config.toml
n_layer = 15
d_model = 192
n_head = 3
n_kv_head = 3
head_dim = 64
d_mlp = 768
vocab_size = 8192
activation = "squared_relu"
norm = "rmsnorm"
norm_place = "pre"
norm_eps = 1e-06
positions = "rope"
rope_base = 607000.0
rope_fraction = 0.5
qk_norm = true
attn_scale = 0.159
bias = "all"
tie_embeddings = false
parallel_block = false
extras = ["some layers without attention", "local attention windows", "shifted keys", "exclusive self-attention", "value embeddings", "hashed n-gram embeddings", "a smear gate", "an embedding shortcut", "skips across layers", "LayerScale", "capped logits"]
init = "orth"
init_std_qkv = 0.0202
init_std_o = 0.0202
init_std_up = 0.0202
init_std_down = 0.0
optimizer = "adamw"
lr = 0.00255
beta1 = 0.9
beta2 = 0.99
weight_decay = 0.017
lr_head = 0.00649
warmup_steps = 243
schedule = "wsd"
decay_fraction = 1.0
decay_shape = "linear"
final_lr_fraction = 0.1
batch_tokens = [32768, 65536]
seq_len = 512
doc_mask = true
train_tokens = 534600000
steps = 11193
dataset = "wikipedia_en"
Each number is 500 + 40 x the weight over its row's rms, rounded and kept within 0 to 999. Layers, rows and columns count from 0. Numbers have three digits each. The size before them is the row's rms in percent of the matrix's.

# layer 3 MLP down, 192x768, rms 0.162, rows 105-147, columns 320-383
102:479500516490467488480499459486458527556468431427479446544543532481494506468499506514495537471514483545528514486436562466471488496477556483427551491478488453513454485496483517517478517522519508
101:525511485476510504494462500486394541461517478527492481446535544520511470496519516514564531500431437529497517523538527546500472421553461510567545542511489481576480480526525534430487563462509486
099:509479547608459570478488456577491530574543475546561446477516479540513554432478553490467537541528500505525535556584445539433515432503507540640490539595443621536531471507549501488539483457524464
101:527513450552494506465523476521531490507508435485545469495582524427493634536512518476523459476467462510483549521518474449530537533505556412460474452491514476498517539515433429536443541473481540
098:474457545484481413548521479508502438530517549467487588486459562487488582523538495512584498492520470518468467481502419540447525476586484508523520528520435484519406484464501449452444480477470524
098:514493535451517516506563534394482512581445489462484522560560561425482491532503447610471462484543517519529496509494590547534511476532427604416523512474534500488457482522577498474478522502474557
099:513486493500577466520534484475441487499441462529524524448520454513462514481495430484541560480484576563442393538488454412566490503544560463491514517447491518547547480491446566499534567425560480
099:530566500519555540492467503522481487493514584540496501455513517571472564513534523556562526482485476518531486577485491528453518468530561507516504463551489500580507472598465541459494554493537527
099:526505489532472537492473489497486541530571463470523536536511566523476539502466459415533486534478516530467472494554551491505508461441402523495556507484479482476530507491492479404554475558472529
100:493515521466490529532473457531606502535516447534497426456532481534549502506508520449556523549444501450560523478488527566459415582497463596533547534454509462512461464513531484545505579505459565
099:528487482509552504583442497494531508452552586507545419451492548464477420498464463435545529459536525528498510476488493523459511543475430503449427507524509526528445445502523487391460524543437511
101:470479510472524452490428438499522461472437504425558481475459544504408489446545587549476500479466561463418475482473489469423537482418543533548397529517481506521582475529519517550484492448575536
099:482534487428486470513526504475433445529506480461462553519546509494471509550510422519508516462533492470473465512482562470544496525476469475436473516508415477535518500492444532466407504504439466
102:456565459436446438491550451480433489511450574465443530515542479522428516445439544490572486487590529479498463501514474516469523479493573529471492532462482520467493496496491486551409550480513500
102:532523478555506504421551503578488531575494469533490447446477420558461512479511512509448567484502501582505545622474450525521490506502524486560483506492567512493494521476556565525528513529518520
101:524458528484459526536494494484533561546515440529562502547520546518579421555485507522512540565535577490490490537520526494483524433447540549496457535566489485558559492492512620543491527530505560
099:455522542528532527474422531510556531484448485455474482450519457488500520565491522519532469428480495459521505544517508563474495451499514484562473495557481454550492473536486521532543495454591505
100:533504531562555507554489482491473515512477464557545574494470581499496484419469502461498504560517535437536443462511444609485439523496493485555489507561511483538482444500501459502505505530534519
099:476490475532539526521534462472451470536488523493498491508490481496448482521507510506483451499554435568479525496504530479519535493491519489433455476425460531554470603444475509420542476537489431
097:502509433526482550438534495534541498538505554504515513566439444544479483587559461452507485553487549506500470481427534505508418462520555448568516531424491512464464504452449504507450507528541485
100:515486546473487454458433501475552480472429561502450451505456477486545487456508466486570539506525655449526466550497492574549478484512519559464479483509491485531501467436539507457561445555502465
099:464536453434440480480469549503510478440487541431502536455496537544474474549505521463500430468480441488503520475528532520474561471487566460579445561566448446554464524408462470509462481569490521
101:445476537469492503552478461540559443475516537479459436484531516472473561449533587516558485509535523477478521507468570440449489491581466499494449482551443524463440517503470538473499445476519452
101:533505395438508541501571473516524578561527540528565429514602487484496472559455466468546549607506549506489553495518448503438373534471608581480564492516487474468476481585515481489478550542506534
100:530480435535517518466430448446477554529490560488549537406456557534551465512529473470498574601501530492488491444502536457553447476561477555498548511504571545498435522521467598482489505503546491
106:576528530575499557469483476528520535537496534513537487443452556508558456505470429517501585544504534562492492492438429538514478487519518560487528507486534569480566541455544504609485544532495582
097:501482386509522499449542443576455520531486489614548544499513500484502501496512506484535509488522515444508512467503437443425475545505476524512576527517489492459490484500470525499506484469476463
099:482474528494422549497407552592453483504527509495498518485548519550509513592532476542524508548493528523487511493485439513487467468479497596428487487478485469470462502498537480478470539500520498
101:534506572530469503527519485490435468523482515500488555522523599597486440504542450486493485520519520451465460458531626495444451501508493516511556535471442432516525526518499495529477574539516489
099:394475491519475492571516457572548523491560553492491470513459461502461513530478496450429475416480488511455536431469538546465437605503551542477503525439496464461533535541517444513454511501509525
102:450526550493507519490533529513469418503449575499467554574522574576512481518520468471430469519522532501453509573555499457458453489471503478569567514524459491491531534500467564560501525501545463
100:541550499436549525530482468469478492468553479487494489449519548469463551521450509521469619488497540540482529428497491512519457515499505574420559489516545484501449506541517472472577516448499485
100:452522558463481533539442480434484499564462587356468493492403562529497508526479478534521477515523532394529536569572449523552443476519537444494541472528483445536524468440478537451480478477470403
101:462448495521545461519460568485528562468513527527451480496519497527487489558481444485489530473483507422546542495509486560506572415483489513450544447432454460525583451504568502515499420423454554
101:548543416535488532468441528526487559494495511523487435432495491540561473521514478469457508495488486510528559387424444514576525492503509481549487465517576455522463644444503429554394538482473482
098:504482460514564491501451539534442576521509508490502456524489470494517463495463483520523511484518480481520472552514471511554582446517499516562520468536493494490517525491515500578542561514507544
100:539528514459531513474462557482494509475547573499521441523495511504456559458488505485490588527486544564459503502416453560522492483515448572582511541598512576452532449542499607560494523409516517
100:565556478488556538535434453518518547490451544527469441538425494529525462393452509518548524505482485522441478530547410509482468464475592553536538480509572458536541449493496420571476533465535468
098:463460468493463442496471514533462517563504418509511532492558510442534504539498555410510481464515448463481475569492557484455524472438513452465549539460464530475447496562454504479587524542474527
101:525439521509434464492421546489486453501496526481442513520495445548468473527448441503590501442455489471534488538564434520532498563493571569573553511469466524462503566459528513409550519524513534
101:471484504531485475496481526492518518496530539544436543451486506530427479491524487561503501506448490474549508542473487541491551556517511520505520471481593441486466544504545500488457489525528424
098:470487552455471547473524584478506467463527417435505485493498534485446486439471542525489479452504471475447522486451472470413579463506468491515491522584468465509503453440484509515474425544454491
099:462521456496528453454548459532511448454556473522416448486458467508559544463552483525500500431537486475554486552499470545430492594561470502494479416477522523516495483503494581430580448495506455